python train.py --head_dim=64 --attn_scale=0.125 --bias="none" --tie_embeddings=false --schedule="wsd" --decay_shape="linear"
Each number is 500 + 50 x the weight over its row's rms, rounded and kept within 0 to 999. Layers, rows and columns count from 0. Numbers have three digits each. The size before them is the row's rms in percent of the matrix's.

# q: layer 3 attention query, 768x768, rms 0.0639, rows 245-255,308-319,372-383, columns 0-127
# k: layer 3 attention key, 256x768, rms 0.0648, rows 116-127, columns 0-127
# v: layer 3 attention value, 256x768, rms 0.0672, rows 64, columns 0-127
# o: layer 3 attention output (transposed), 768x768, rms 0.067, rows 192, columns 0-127
q308 102:419503519527500487493537521500432569483502500578575524465467451445564561496493573461596384519433535411540618507574424533415517506507524423474515525563491503476539488546542443541467502396592517502514483543472448512592532434468495438472484502519482452509439462497430462446485477539496617463487429447470517531526595521400469533589530462549465435417417449596398543522540565526487509490506
q372 098:552450519585524524568527478497522453581489509440474494560562400460507426553570420485509474467469499492493563455519487491491483405428512501519426502528476577528536463407595453477518466566477368525519469513511527457502470443482574542579454536524462405509399488402460459487532448485476518528490463470520596439515355537475450451547491506501453495512586462443473477430562517591435544514499
k116 118:470527458551511638502480477514490522487420404513525444552522436513536470538541485508481459461448472558561615512473483497500515442491579513488527291501424550505468397556490519502413426525441497505505516529518431522475508433456414501535539520425408517457463482485420462530574538524563602505470517473517540546626610460521512568508422580544573331483498482532462509520602584462547467552483
q245 121:438615574411461549464485467507560543561463529453465473531539581451506493534409453522473511593562456503497540458545498530579456494474461570469520440522479514468584460445456543545549479507536526559500509455447455604496520458449566460500555454464401492432411583455524477457491460523478440540538417497496526548524531472556439573432515518465417471548553502513474490497558509510354533438502
q309 099:500497443471507426494471547505433474455443530473513539491451513484514536520458506432407477579415376499490453473502462601530509428518470535476483540499419458392459524499507539504560438528447509490455501449521478497456473597517451525518536369435515481420629478460528330423554525412461437494449597549520493475492492424430570493522475562489518448574521624512532390680547563532537515531464
q373 099:479511575462495508495440547531532521604427579426532465440453596562466501469423576561403491503469459484418509529507491509525550435503524493561528447457530458551526511451579468589482513558523468556559584503461564498481542408467491504506582497552558431453480450451452513546547523483566533491573439446427448486508505524520505513538499547524555634522576519485459531376539489456513575443496
k117 113:526473481477458405484482527540477459462436485436498685404489466440463540449539454473467540499481554592492542475492461507467439493504463524446502440517491564473450534555512557521552412544494539451461554522472409559615499504518444485508520484604540514428459512536511521491512509527542502452438403495458509487413470508515480468629489505440513562501483546571598565590477429575491527421449
q246 144:563435552547575546524440409442455482465550521645545454512517462397468469508480537469432542575505491499455575541464440466517472474547572463505499523471494587544513538505512542475499493515509425455493445436555566460456542484524487462507446524636529448526496537572516454519542514535489541509463458424505503495618537456485558491552514514460399531516455472495500455454525485491570488481426
q310 097:467536507464507480532465415480512491469447469523458519575450543436572492458470517528623502500484523494444543512515582586527519520444623517559517502567499517427457466418565463531480542507471491521578469507548564621594444550538389520552485419468560513511475403429452437447480507421534486517541410546451520578478623505485450453385466484389427537505478524428488438484462553471481445528420
q374 099:464475519534581486521463463566498518447497579636554532525495508480627508434525528461505554455505488571407584558421541442572392455556514508413425520461530500549524360451498479478463451554507534554477544483545568420468551502536453480524493444509570467507457429588519419438560529536505439495511443424457629390566514423368554424491468439542517533547490453577456525601552504514412554516540
k118 123:454561586491522484496557492424438502442497456498486579460527465532522445542578548567525502429450422502487514461499382560453469445507558581436472484483437392515527490510603508478473447517503488481577545456596488449616569503532477365512454498431578541547556525494468483476536472500501478460481427493493500422409610474596452475418489423459491455475513428417536437488482544418470504475443
q247 119:526570496396429505507532521573556497529473514503521513603566492565460479473543469452534488420506565546461542508560509508486540537502377519468473470403533489564552512527508478501482500473458471589470455537496631581467612472611413519410524492496534484411360446524475499527463532470569485455484454498492425543436480498458465513502517439425509498489507403530476394518510592436492492543516
q311 094:523478561461509543561633653464569527523497502447502509427389473539522524446482468639540520496551430449587489454394561597426416497456494532485490469619509522513575469428509605540532412528552471530445502517467511517503578463443387535466513500478567596566552498535563561562587490509464483524458554556537479468506561503502529528387368520548516450502524482424549509503572522427502518509488
q375 106:544513524511544569527438557540534506499469475579478497491499544545460501482469482560480450424528499496477538511521528497482606487552453475484476540512464506534536545499508506471482434533536486542498490565522436441461458436497464529571537535488488446456524470420499480624465466531540480508487417522495475470416588542434553522408434568531564578390537471574469403483469495476540580583522
k119 113:461514469412490560449490543499486495505506456511436479426446465539506473554507491541563511477553427485503499530550514446453464514523542483435517402535493460516454517523462536499494564475518472469452449566441555463495519510539528491490478497450456519450423426409503593555503510523434564527520494465431568529479527537501450546508524628561574462497503543479548571540502402404467494547418
q248 122:619554469569446502532530445588530441539515442536491511542480514429490436498471463373483476562503409508466496494587437470463428676431528582514488547581518449519463483479528517424488501521486513460497506459556541434613551480480507373447369402506468452420531505482530467408566475517593560491539399478490507473502513507442480528486509515550446475592516448488462486534451539503534535481506
q312 110:506469511551468421526588489441528533514536583497529460437472413555469550460563591599529479557513470546453483486449532527515576527512518485526469569532540465447464445536450473487456544627542443596506523560525427609487476525439519562487379477567577574433491408403446483479550432478520458464478565521400427514521474481471483435509472487519498528499511548475504547516442538452414414534475
q376 102:489457427617453549462547437430505488475510567479485466570445453411485494686505547493578516612540459594468569543553446470471534534439547477505508461524507538451451413510529493399544520497468483515451555568465389527599475473471553534502480466551478507513557633435442512443470494433515493525504534579462388546511537399565529470464460524482470457446508511527438441491413492441452501472470
k120 121:504509527514517523517484463429489637452378541476604530425420508486425381573563460466519380428423436486532509495484594555511561417531435591452503558507511506423476555537465506502523527520436537471480498433566485524389462532461597467497390449502501557527589489431528556469506440545521596526517459493536463525556474433577512549331620395505441487500447550511408414539464456554543422553436
q249 128:393489417475476421483558528489428505518424517415494521450468584504538480546465581531514511400518548613474538481439423563530506484514501508504470571501570404470450550522425500435562539494493536698468529607479474548539546492504538584545535490446512438494512436441462565524437570429481523510528457458393474486486466463530436564450539466545557489512502476521577473572430496545511422530583
q313 107:547580525529500430386568434565525488564532495553457442498462494468496601517460532491527505468589527463502445487511528535482513530532498552480573476411524462493421582485455527470475452496498459463507484424508506499528539537541463633542453510482503479506546306493608637573388537462484564505522505564584506507544421492489497538541527487483488479520494484431510508535471545509459552624573
q377 099:411578460460454453485503460467453511530530449531500500561438620479518514406475408481605499436584497510440576573448565533543533458558451499475607512504540469586533484546437534492402551522551564510503524543535528449459457487485528597485599490522493417500573543457454511463502594488545554512554539437517476445508441482518528491532544481476517422580528390606456484474534602483473489507538
k121 115:448493442455485526523472481378440479527471527454455477499512467568510510439465512468561494506515501461430408549562486529528533536470474456543483421568480492532451538346535520493522495536509452535522569410566480506558533422400457543455540484467613426466457548485467459585517474466445507520480526533527501506608502476480491483571561476552486503534469524419502487581555572513480444532632
q250 124:421520556507487548531444542570503423547565454458465416589586386556542514449516509413485461516525546408579529333529543530513514455540525508455436589518456489478503507494431422512497479586501491593511498523531574424500486510516518537475486509435479344540498465530526428477414538516538536496560488454545465555553582639476515474449462581583510506441486616501484539503479516529447468573501
q314 105:486533548517529530558542512540486562556494527540487509351539550436393463600491478482483535545464462465475585540476487515500487542453588493539522441518484517532589553501443493565490583525451557459512469551498391476496471523458528433564559562480512457557441484433510482476444410509471587541530482493498470452449538532452464500571478498479563511436524555491509500484525490489586572431520
q378 100:464451531490463547503454508445464443498523493508517485505594464508380512472563597438593506500462578444547498476449419459515499483615407457533573438489534501514507445396453407535474562553543519526428527468477503554411438514500497553401447492556551462478491558471592499552526504539503469492515509455601542468521510527565528419440535464512513517457456501417415483555538503526402444531562
k122 120:420531561457511586594523551489542539552518618551420445495518531473433498556468357430443492599579514477537502515524574479521481472450509520536383446539458492573526474543601636516524576397538551477496452485556448481537514500553472434424525543406518433497433444507431400500492442477448557471517410479543514486423565608539585485480445557550631564476378541485495507453493492429475541507496
q251 121:449482546396525502558527570526498476560517575553535477561495542482540527458515496565532522569503527429486493521524441567443535460482548465483536528517494520535506463479487523644451487439553515415362521628531451430401424569513454456512459584527567580535498548429574504395499473440440475605539551549509578505505487502484462525390514470513523428588520564487484478537514548450549514599470
q315 104:531456445575432474565525479534488525398512556563438503540505395462421503565492540437577516474477572511484527502560530484470549507436497422496585474599428499531466486429485544527466465495533470497604531455539471596483505464521538508544440403586430515416530521525471516595510600492418507487497520517423436575551552584497497561494420407452506578536509479430495528576460487469520568484536
q379 096:455572452428503535575542467471535626521455591473473497541451562526536465488520479410506561549463561459463602508517624490518560460495541509500394514507471586537451539514550522554480456471484582402438541491413472443394476541442520479457457524516551468512544538558464545483498420521485513520608562525559636468522657546467459609530502485479492460542517502499632538597486492484431491496582
k123 117:489401431578455479434460418512593433458569482512450553402504572376504553513524677502552537450466398500518488481546474564527546467504466552438577487600546507518645371549459454531497488477401518446516549474562518512562563549546545509485457484508487553412476544590528429554568589412431506492467506459452513518568567583523401548468526507451423596523455501591477482565540565477438599494501
q252 134:584510498551525450490485593520512503484527513516503551500519532530521533557542447392457524582531536507502549533435438467536428543531488396481453523479545512551501460605429659444491526449496515511501465430611537508556534588466495433418588454544543434497524565542583498480513572466536525500426475463534513432541462485499532594629558544498474425541445493461511500500485499591495505567479
q316 098:511500466498509421490506512533434437473524588511576496516527512528505606442472540473499440515510581392490371517457513480456509497465520508468431492486582450524495512396500464565496420492458555604525480501469467506579567458482525527443567419603514530548476568432442465440539467494428468605558642524577535464461462445435521532559421462505517585581550540469590518525503542518492521513458
q380 103:478467507411448495550487511557357501387472455496546619437482462501507467455578469424485522574473494516530531556479519435548475569563424515480545489464541553488432569573533538495481573492432590492447491497460559449518560545525505466517578460531498579521422565494598516487504498429506451525502478458590489511481515477454545490399501500504476570482527566427579533513514546523515491523379
k124 122:442530578557505513487483580435528443528521485563520501456423494552517586472506544484505584502551506502518404441524505519565500463469477451474511523502469467462496516456572583576544397473482609531501465556532494512522529446533474487457557491463532574567448518462492485546468458512532484487445546530474518429508411517551573559507482462449482591562492516451462449608490405458512454573450
q253 126:400524526533525559458474560533423459494502482537465523479499421530551482595447483506539520621502493399586488427424473463439477563461527495429486497425451516607497536581622516382470500534457565459505505452626530476585562470448576468461420418542481496516535611580508484533506497541447566451436465531594494537548553418504465489500547500455493460552371525566441566519464577485495531454590
q317 098:471500542464468535519470502570487428535464463508478520508542449487569519440472579554482560496540564439500406513431511511435519605492531471454516597486542479519472578556623423561587495475494480471494486407558502505493571529493472501458495477448603454522474453558431439465404443600511444426593594441502490507492412618454509451495472580537579420531580407420447507446516539487489550475433
q381 103:565578537522453547529505560585400473442479401533525540473586541464579525515457522453542526529440519521532462444440460522458486617522452500520475504449449538512503568546540489528398520483602541568533482559584531478542462400500516430496619531451532500427463560495516464480504497505472535491550487509566520457604517503491485458634622517581563478498475455468536520485483498525559548465557
k125 118:476565533521512538586426458456458403503462451546498573513632576487474514497565450515520598501546514473489487566587531525500554488472545576487514564570489514533460495460538546498578551558467548462544441500481581482449468400522562443519521481515538490528566416484568498445493507524510517469490522476518433417477476582504544428489405425485512496488525424485433503583432490555522549473481
q254 127:526530512447580555524449544590565434571510515466495587512506574463507446429499428453529487496474552526442555567428559661417451345421470492523443501510486454560459523505502560534489598478520513393537480504454570444485444498507367568475475610568601471402491532428470434494569496406450514520511511434493530523415484516525515442543577508525547477486468436519475586454522485536466602594448
q318 097:571524474547541518534569519492591425404504471470480469448580527574473551500479521469471540503496481472431486475467433616411499621539482547471445500499471525389525438378521514439514474452544456471546500509467522580502404489561550437570542527497491555546464511501430458438498491480519600519567399506512502474506485445487386526462561517531549448555524541445492497449567435376561553494514
q382 101:500523478492518481467576511442528503527522539451515495533494521403543588516518511428533534443445414517496462488418565458521445509460442500526532480453581471539482469444443478486504536501582504501488493517514468548443490565520484503484505585454526359539479481451466453477498563505438546512515542532528566510479535425472453603452545497510522532576602574484592575410518461524443519535427
k126 121:490436476515584520430501570399511593471463456505492492460522525516552475401489548484515567521482471489451512484431482574532471441528441517479545555522488536504571505461559540541470448542443488503569451495482461526525545497516484350499530505563447491424487551520526523532506481429483526536545456513492491522478528390560470583512501449550575529439526521480467444451529473475521507514526
q255 131:403496496512487495497564479521477446481511452459461586430526430443547438508518439501490569508522544474415439529552499497540515519529500410528518535492533471461522537521509524597527507467499484498401484505489494547504564534457465556459514539572565468435391463509522550526517493481536438468499462593443531545448513542567593541472581518525588444563507484533429520492454523486519527594487
q319 100:502552458419507380565462528477457542601593497528490479546569420425485527569528480498456530477571502460520469510522559506469462487475561498469551574477520563570439467516535525534543523526487472429541474539518539520522467493545478462536445555547531505523492420498475542503517515603497597406515440556549593512425458473438614594462519559472514574483590549456449489449477598556563550429447
q383 105:429454458434497484553539376521435614498562498540486502413542576465487470420564518618461502477510454491414449515557581521570483477546482453497467556538503483499476560468507588601447468566513504518538488562511511499584460518513490551420554467541498527545537451515638480337486448425550574482603480441477563534456450495511554515487500486524546526507528472608542513439505495501495556374495
k127 122:367505494542355451491427598470536383591522443450515534519526489485559436513518391545494544533517463440423488501431475533538459458473530519502448489490465531491546614534493510510458494531515498512507428560517470506511496543514516530506560422550499416547442438524523485510558396481469480550572509414494567521534505514521537494433486480435552532495532506531496489389474474558536456451508
v64 094:552458532465473541526548572490392543528533464521468525561588463433522476484498487501507535530538425482516496578493516415527509467534554462515490385453482510607439501423423480526536486538578544468579475454538440569493576493600547528519526512524447434542464500452548454572486473420637468567471537484453551600536539550562535519520555552455413471478486574523424491459453427559518475557624
o192 104:483442476511553492504522400438571448525499469504444487513524326482521433465539531504585495432462435526534486557504509494449404549397443442566381555493492380427470421521461516476508449503431459516484436530562471497568597444613625492548543570516471543421537483439523539410589540412527485607478475486496372504557558529584453402495518516526514489429411511463527440473541571525531450541646